{
  "head_dim": 64,
  "intermediate_size": 512,
  "norm_place": "pre",
  "norm_eps": 1e-05,
  "attn_scale": 0.125,
  "tie_word_embeddings": true,
  "parallel_block": false,
  "init_std_o": 0.00553,
  "init_std_up": 0.0271,
  "optimizer": "soap_variant",
  "lr_mult_o": 0.863,
  "beta1": 0.95,
  "max_seq_len": 1024,
  "dataset": "wikipedia_en"
}
Each number is 128 + 24 x the weight over its row's rms, rounded and kept within 0 to 255. Layers, rows and columns count from 0. Numbers have three digits each. The size before them is the row's rms in percent of the matrix's.

# layer 5 MLP down (transposed), 512x256, rms 0.184, rows 375-400, columns 0-127
104:123109184125147118126164115156115131141112137144105122091109133125113157156093132125114132180135124112156151122133091129104174089110132140169105149138141126132159111126084128131104120127121117103112104131164101108120161134105163149130100096123118139147181128124166122135135079142140135142116154091102172085109132145145147099144135115084140111118115175103115142134149106131105123128164
099:155125095162119088153157129149150138147083182093133120103120122148118086150148139131138157085114121143098174090116138143104143177122178132149118127188102139110162126138146148111099158032151119150121114124108160113126087153116138097131142095118114136141123123098161098099158112109165092105137114132160073137139122111121123126056144133132153123127120178135148123104147096096102134167116
106:110106134143137106133111074111114151126149105102153120091096130117146124107132122133117148114105140134131100160152140140141119146127117148146113118124090156144131145098155124148094152117148108156119139174165154144175104120157156099162161102127112113157145168137127128182109144079124136119120125128140177132170119113163108147117076127148158139103128092098110107127121134129107093076117
099:124103100085186141116119069151122103168108141170103140124110131137150118120101137164181092139092109152125141143167091111132126156160130128128143107150105134113081108099151168130094132119173084145122112113147128120102142123119100155110114141101115146098104186113149109119099163130135115108111143086145115136124116168129173129144081161125166113110092117149107142134133162149136135123126
106:119148111151114074118133107144146155097149102092101086122151144140131143128127125148158109136150149089094144155170162120122139157122126146100150147147122123121125100106142163139121198137136135113123177119112093130061156137090153107188133132118140125159130117132150128128141209107132154121138120132106145112136127096137120138058156147156108124152147117146133148166135118083140111158146
042:124109122083125097131144150114146138118145176171142119132153128113108106127110120109143108138135118117116133130122139103125109132148133152199148090153073084130145150092155133126132142108143154149105128122123189114104177144126107103120108103126158097123128156153126121120137166111103080130104077144114133132128161126129133124129099093125114119173110098054116123129158129167127101159149
104:109108139103157145157179125148173111095138140092133146100118149126167156142096131138135128114088088132119098135177109064139108145125129135181126156148136091112118122110141153094150140112154117092144129152132151161148118164153134098085150106146142169129135101135107113154099107096130143146111087111118166117156127134121137127092133138138110151139131100126122145079166148129143101135154
108:116129176158158129132131116112132086130106130161118177081131143111140165139132152140157117153156108163124121135142155130144108102156085147144136177139145107152129150136128188125154143122094088162135103124135095108109132103125160093151152105083130126114102128139131135152140143129136159106126101133133154124105175131126171137110146114130114134168170121140133163134098100102149129098145
103:110132134140142118128118176158125136144130143123099140107128144119113114131113165106083154156135120135142145147089111136192097111153104101148104118146083151131168100139136153133126125125159110127102115145103142124102149119128178152111106104131110086092154126117146164178103079144198129102125121143135114153105143136123182123090139083098140122110104147134122185141124113099103106096143
113:125119146162107140106179112119107089085130138114121129126110136094149150147156109105124117084132163095101137151124138158134120120114174141120076142063136086093128093150115155136085082140117137165111132166146120119104120138143094144119080105131097085172147130139186074086121095104105145127138114149118140175151122096107126157137129165105168082139119146096085156130134163141139155161137
019:160125128201119138135104157093154121130144113128149125166142114161146142123135105164135132144173142144112112154146186132137120108148161089144148137123116125111165143111135126081089120097168125127145088118137144152109164133124123119169140108137076135103116097136122112133097147080160116140166133149126125142145120125115156062121106134178108139125143130117127105146103133122140133096090
112:141173109144108138139120164122102127119069123163142150101147153150131137132161077157187154130112178109104126113120089109107132095153144117122116109134144148138118101151113090121137154090142080125149105106105069129130148153180124187148156133148140142155149099127109172141099136117104124127112075092121161132108150157161130130152105090111120086147118143151121112140113146173163111155154
104:099119102108145138158126126171128131149075117143172104143116098133130130121111113118149156163104127120115127091142100147120164118101110107089131127131081149099136118090102150152134128134117173137147129118131109128152157176120171141203112141125133144110143097144120125160131129139106150181100100130151079123145104094133138177171129112107169139171117087134153102114134181097122121130147
113:167117133093085103160085129176121121137134151122141101109148110102125125111155149126124131087081115094128111134103104139152119121163106145121137115143186113162135146093123138099142129071134123117084112135084096108124146142110137133113088150085083154140163145122152123141162116124121134131125158116093121117139118131135134161147135107153098147148142125148130164137140091115148134090156
104:095131110144139173148130136093139099123125113115150137115147124084108119149132121157157148126103101145139163112106116177138109109122137160096188161158066137110135111108105127109156070170120132112136172129137104135134151114128147118097116142073123133133107112105102108094114106127125103116098161118111133106186117094139139146136193170105152141163116115135125098095122117111152116092123
105:174140138121137173119106158103089130102121109086126126151158129173183151136163153139133158106132144088136161125108108131138122134122148117116151136151134146132135076105148170116184145124133153130158093083130135135120149159119125104122135119131164149110129138120175104163133082098120114116163112151144150129137138095151124162151133141105145149143118156132197162125116116147158137114109
102:163128121135116089136148097150128159117095145097127151161103106131163080093089137093146123146148121149119126119152109090159063192107108167112107164132100125134145130131114140107166141128110131125119103137155126072126128100110161127083142112114129090093164104138137105170141161129140101136113115139101122109126105139095147122131128063116121117156139101165128132133096091151155129145121
036:133160104137145100127174134121152129135157120164140109108168125148101139133116134139152123099152120106134203166122122163143150121135104113155134138147133129175118168176131115141194171144108136146138111147145157178119128182133105101134118142156106118175174129111163187112093120106109121116124118085096106148111155128104109128121103088147124145148113153184128127103136162142158156103159
098:121143105132146155149133120069111138131115132151121151163175140113112140107140132125150107125172118142124139124169164110119145166153134140109112146084126117108130097130092126119151113091135092101108103154100181123150089101148193124136138153149071161107088112093119135123153101160146135169114139147130129141104107126110134139120140121135138094140123132162121130158162143100118122110136
095:164112110163107143144129124110133117133092103098125086123137134124171147085139151101143113138132099114126166108117127133153137137155124181138178136155115125112128155125161105122135127084147122099108080175074156163134160103117163166135146112120114117183122124118111111180121089169144158147122113139144145168182135104139143085136137148163105134090132114137134118114149104140108128134151
102:159123148120156133110118139138142124114129093115120116113149095148124135087135123133090073156097132144105138115141134114144141155084097129156129095148123105125199143121102166128093134195178159124124096113126143124128112137134154106152145088204111144135138136086111142163152128087133108124132106095169114122132114123106175092095161106116113130127115156122147121149117155105108109111114
098:086120139146120131109107143123147101098143140136169093116145140108155154144145133113111152089136133139183060146106162110161085128115112140118083111109140091121141138135146115121104111120105136137105142141149121114134149152116115092137130138137127137092155115112114146111088134090147095159134114143153132145118158092125117164145127151127108135098163152149138094161110139101115140096137
120:146115169143103133118132147123121137122088112105166131144144133140064127197129123106120123128141130127093119178114114090144129127117147088143125120149137117110164125160163148126146106132105125155129132147149110110128138124114084096109110135103119180139105134055152107183081125110113081150137088106111120125084108132144145119164118120114157109151142150139192093151110117111166135122163
107:165111140131134078127116097077119146163122085123158154148140110162122140134173128133137133101169120097170103113098114140093130089097127149127114130169147141159146168090154160141123144081178110128136129119121118095138127127104142140114123139112117179187119160152127154101121133159158131126151174138144093085116128149080101132122145124144136178153132137153118146163125112132165155082112
103:146122109119103157133148086118133154126110100135152080129116140132155107155158188145101149176118117114143135140144164182125113106160139098153142082104112145155157089124099184114130135106176132125116178148152107154095118092135115102138122134149143143169180109133110094177138154120133110110134151134120121152141135142138136126112093131149154114130111155130095127123155117160154122129174
102:128119150113117080145148138138102158146149116130117143112111112133103139138128104147099115158127162155116149155139138122075161138134168124107132101137156148117131110120111118119153130146158136129153122094174111138137119124153095091149142140098152131111118122114157130091127084165118102102112139129167076136128108092171133067100170132098143135122075144096133141090125203167166124098172
# layer 5 MLP up, 512x256, rms 0.191, rows 376-400, columns 0-127
095:145102110137115132138147169174110148111117136149115139104105095120127111136102145142107144126099103165106156153097167108098152132141157159154146165173088083162141147166151115033107142112147159169136089139125133092129124121146099089124117124120126124140124146073118112098133114098139079116081127116177145132108110142120064103141070132156126071131143125120139111135094127081092134122144
094:104095138073116138132121097112106172108120108113146128106135126130121140111142132123126129156116119108126119132128154078153108124103124143101109163086107124147115125089166114087137182162153120111118126146151146171175113133135128101108098117098122134120032124139148145144150154115134052137144129167155135151118172131182097122138135093120142128112136062065121135128074095090140179146169
097:115163170157162108136147111169116141150161141140109121132106104120138157155157138113122095117098127071160148133119110119077074130156130203118109165118113139129118171155155158122127092127079096201113146124108131140115108122133126134122119114122148119126111134089099143141137097095100156141102125168091117146158101076132108123101129116129069138111117117126110144120139137139113117127136
090:147146158112133111114104171122087143134132108097104123117084148124173123120114130164124165082090136087133148085129167110106135126143131146119105215143142126143169146152104099122104135142080121121118153141100160139123129140112122116124119142117167140180086127130124131123130135123154136134114105118106120117137118080112121139120093152154106151101144090126191131122138143120114100165175
033:146105116114107138153127108163109105142116106101129138083145094108137149149141095126138140175088152093160153149144119152141154190174136161110136057168103145086105151132137138174149083148185146138084141164105107146088099109110154132142121126144130107125132156118131122092106146120135130106116114134130149107127137120112121117187165095149112118134133122119098132136131110138078140159122
104:140099148105110114143090120122132084080094117148147119132149148119140119230134128127142146116124084139097148121112118121129101129117156162139114123119098105171114121157058091155117138131161126143102154154104150127166115173088139131123172126116111129124087135122127144152141166085151152118098068133136134115177128157146149120128122103151091144168170105157109095115117152093128139085101
096:088149110119122149148115148134134110150102082148092126147096110149129119148153142150107108114121113137133122123135108143112113101117148097113109175125132163083152153145154119111124075151096122155164128112143136167186082175107089159088119142084180093137099120123101115152132158108137112159095130103139158141128136142120138126087121125149159132146133136180132103082107173116110100119129
105:139116137128149108086121148130110107136105130126111123139126100109112141125124144155121125139129106113155118158140137151129126180150142140162049116121105107107113087125129116146124095152096096152138126104102144123110140100114107104186138155127096111136113073127171105151096114134136116088137157128142124142136140168154115107112189135090101139144139132128128120118103125134134101099141
109:109114124140119142140065140146124147165086143111070126099174178136137062138116185144202154086113092153144130115153139145111147120114137100134105127145114080151129105120114091169092081124117089163101150117148124136139144125158146152148163112094145117138107126109142135114105138142136121124114153112166133144125198074146128099136137139129112121115167115115116151114116131121181140115123
020:158187098124112126129154138110128147119133132158156111123118152079159153124131121130142117136088117119103133108088124132140132107144117140099144172098107145105138145117106124161152135157126169107095139113108139120158175157100123106155114130122165127125119154117147128101122140074131088127118134092132119088103147133122103132132123116144122102120116116112106104126121144140131104079131
103:091152154094149094141144135105127114129107122122134151078104142160109162106127113145149135160116158111128186096160120129120135140135124157141143105123129097157092125128087098131143130095148142128144143132100141145185167138111120152121188134149130130118111128155104142146148113112132111155111098133168094119119112083075167148137102136105119120102138150165117150093118109164158132155132
099:150116188151141159106117144130112120133106152123074134137117114112115140122083110112131140122120178130110089106147154155143140120119138124094137128149135136142107150133110169121113106170134114153134134162166123086148111101111127136121147158121113174105131111115093131090079092102142095105076092124162131120138158150101100111159116123095127153151095084158118147122096143114132139132129
107:146139164159141121148118089102121172143170126139163144118164139166141079117158104149142124110145119140153115150104144107145109108141146095140125143113118111127129135132156071097105092165111146149114108210127147092096118163097121158116108151138150135154129081119126114111105123098113170120113132129127137141102131114132136139093142120101135146132146120125083106103098113136117098099097
106:165133166137148135089143114119108147166100165135147108110091143114114131108110109164123142155161089157153153135146164130082103142121099094088117146166133133115091153081135112144104083170127148124147141131137136152201100132148125143164155165122117074130156151097137129150104095114136128149116102151126143115104122096139129099117178136152125128142122157117110126128103118126084144116110
114:120124191149155101154101133142112136110122129101110101133116108099126156119150130147156153153111097123188140132139117126119148141105126138102106118095115118100108113161106128135150124168127152149142157135127121098131128097096099131137115102113140105113134085139142119133134115074131095072078149136142130119147134159111114077133105117148085135150145134113103120126135141060110111116103
096:147074152145174153071105179151159135112161093173122133142135146138106138108117073107161122105123130156114124145178123122133102179173134150128119151115122111102146134121125154150162106185132141134098185098119104127140144104117101125136072120149086164159132143159128102121117121126121127117120105128110141098146155126129158137114126118109117171136109112115119143112131145102167157119153
030:139092118186113110161143151122159109080106117086132161136088078125124164138106134152104153165184061147126089144160114098127109108152110122141095126201149158108126157100099149142166110162119100103135158117108120134142104160105137100145120118142102096147170155150106113114169125146151131117141095123148099175138131132113103124159143117152134120128115093149150117095149117119142133146124
086:129141140150105177136081147133131144150145124146140150130130156120147147136135121158131139147126110128110122149170121152123115164140143115126119127084158082143093136164133076111132120124081184132158157110117147138139135139111123077123139175131097127114068122113089166122142137125163101174098084105107174136114144106147154124129119156118136110141148163107134137119129145158117102122125
107:155139139147128115137106112116170141163165097131147138155105141186083131159119116106130162153138110147106114095116102161165104123125110128088095125126121148129129128113074134146106160118086147146149169101135157069109110091129077142133126150135108100100118129116136154124117135115122123160129119143112140164087159118152107117133133133104151153137148113142149136116148113142116139103127
091:103159099114125117106103088094104169097141129151150112132127124175145138129101141145096137090141149116134123087127125178089112142085168080111140122096157107133146114140140130171100140166157119130165112102125137131161146152157149139108151130159142125124132153096125131101141152134123161126144101160130183112152132117133102121133153170117101132101103136114101100138119144132119081104121
106:131111124113145124123083090116126182109120146107099146128153144095108151124075112183145153138157134152096142098117109146113112124171155133143098140133132141115109097111101113162141106142154130125149067092085134158110097150112150143144100169142098120159162142109130140142159136120153183124113087138119154138131114146131122106139120148078100153155103140115148140111099093130125141139151
123:139131122127130133135174117119141132105131135140172161124126061122151095152121100129093140089131116132165167155133139135103133145150140096090190073135141105121117145165150095139138127128124123148148104135122125118138115109128134092140083100094181135106117109122145126090131142145146158131096128104116147094163106107116129143159154134095138083112146104116127141153102073119117129156108
104:097137121151125156101132128107113100111071113083139122083151129087123144131149146145141142125132150170109096097088125126113100125124138136140131131092104142116111119119171148125158094168116114165112111147142128123135117124172150124124099117126115091186126111149091105149116111132116137143123137121105164112096164087071144118084111159117169151140134144103117129134092132116072128108101
110:136130115174117147132148136079121147138162150108108122154097119103123141101110129158093101147200150177121105080130142143114116131148145089164118095139161108157106130124124157094117115154119141135121110157108107144150106133138123079161146125108161142116154091070156125104181118107093087131108136101151173132125104169101114141130142094121121137104124153104115129060136120135106164131140
119:138110116167180127119091128135135139180134137110138127101148149135124134156092126134101149148098129170111114112159157144100122142081094153117152128151083138109099144162098103169156100144129093110093095137090137099085122151133102083136140161115131102169107121109127177144101140130102113133090149097174115131121115146088117117112123098126109139161134166087136127124060138127146114153059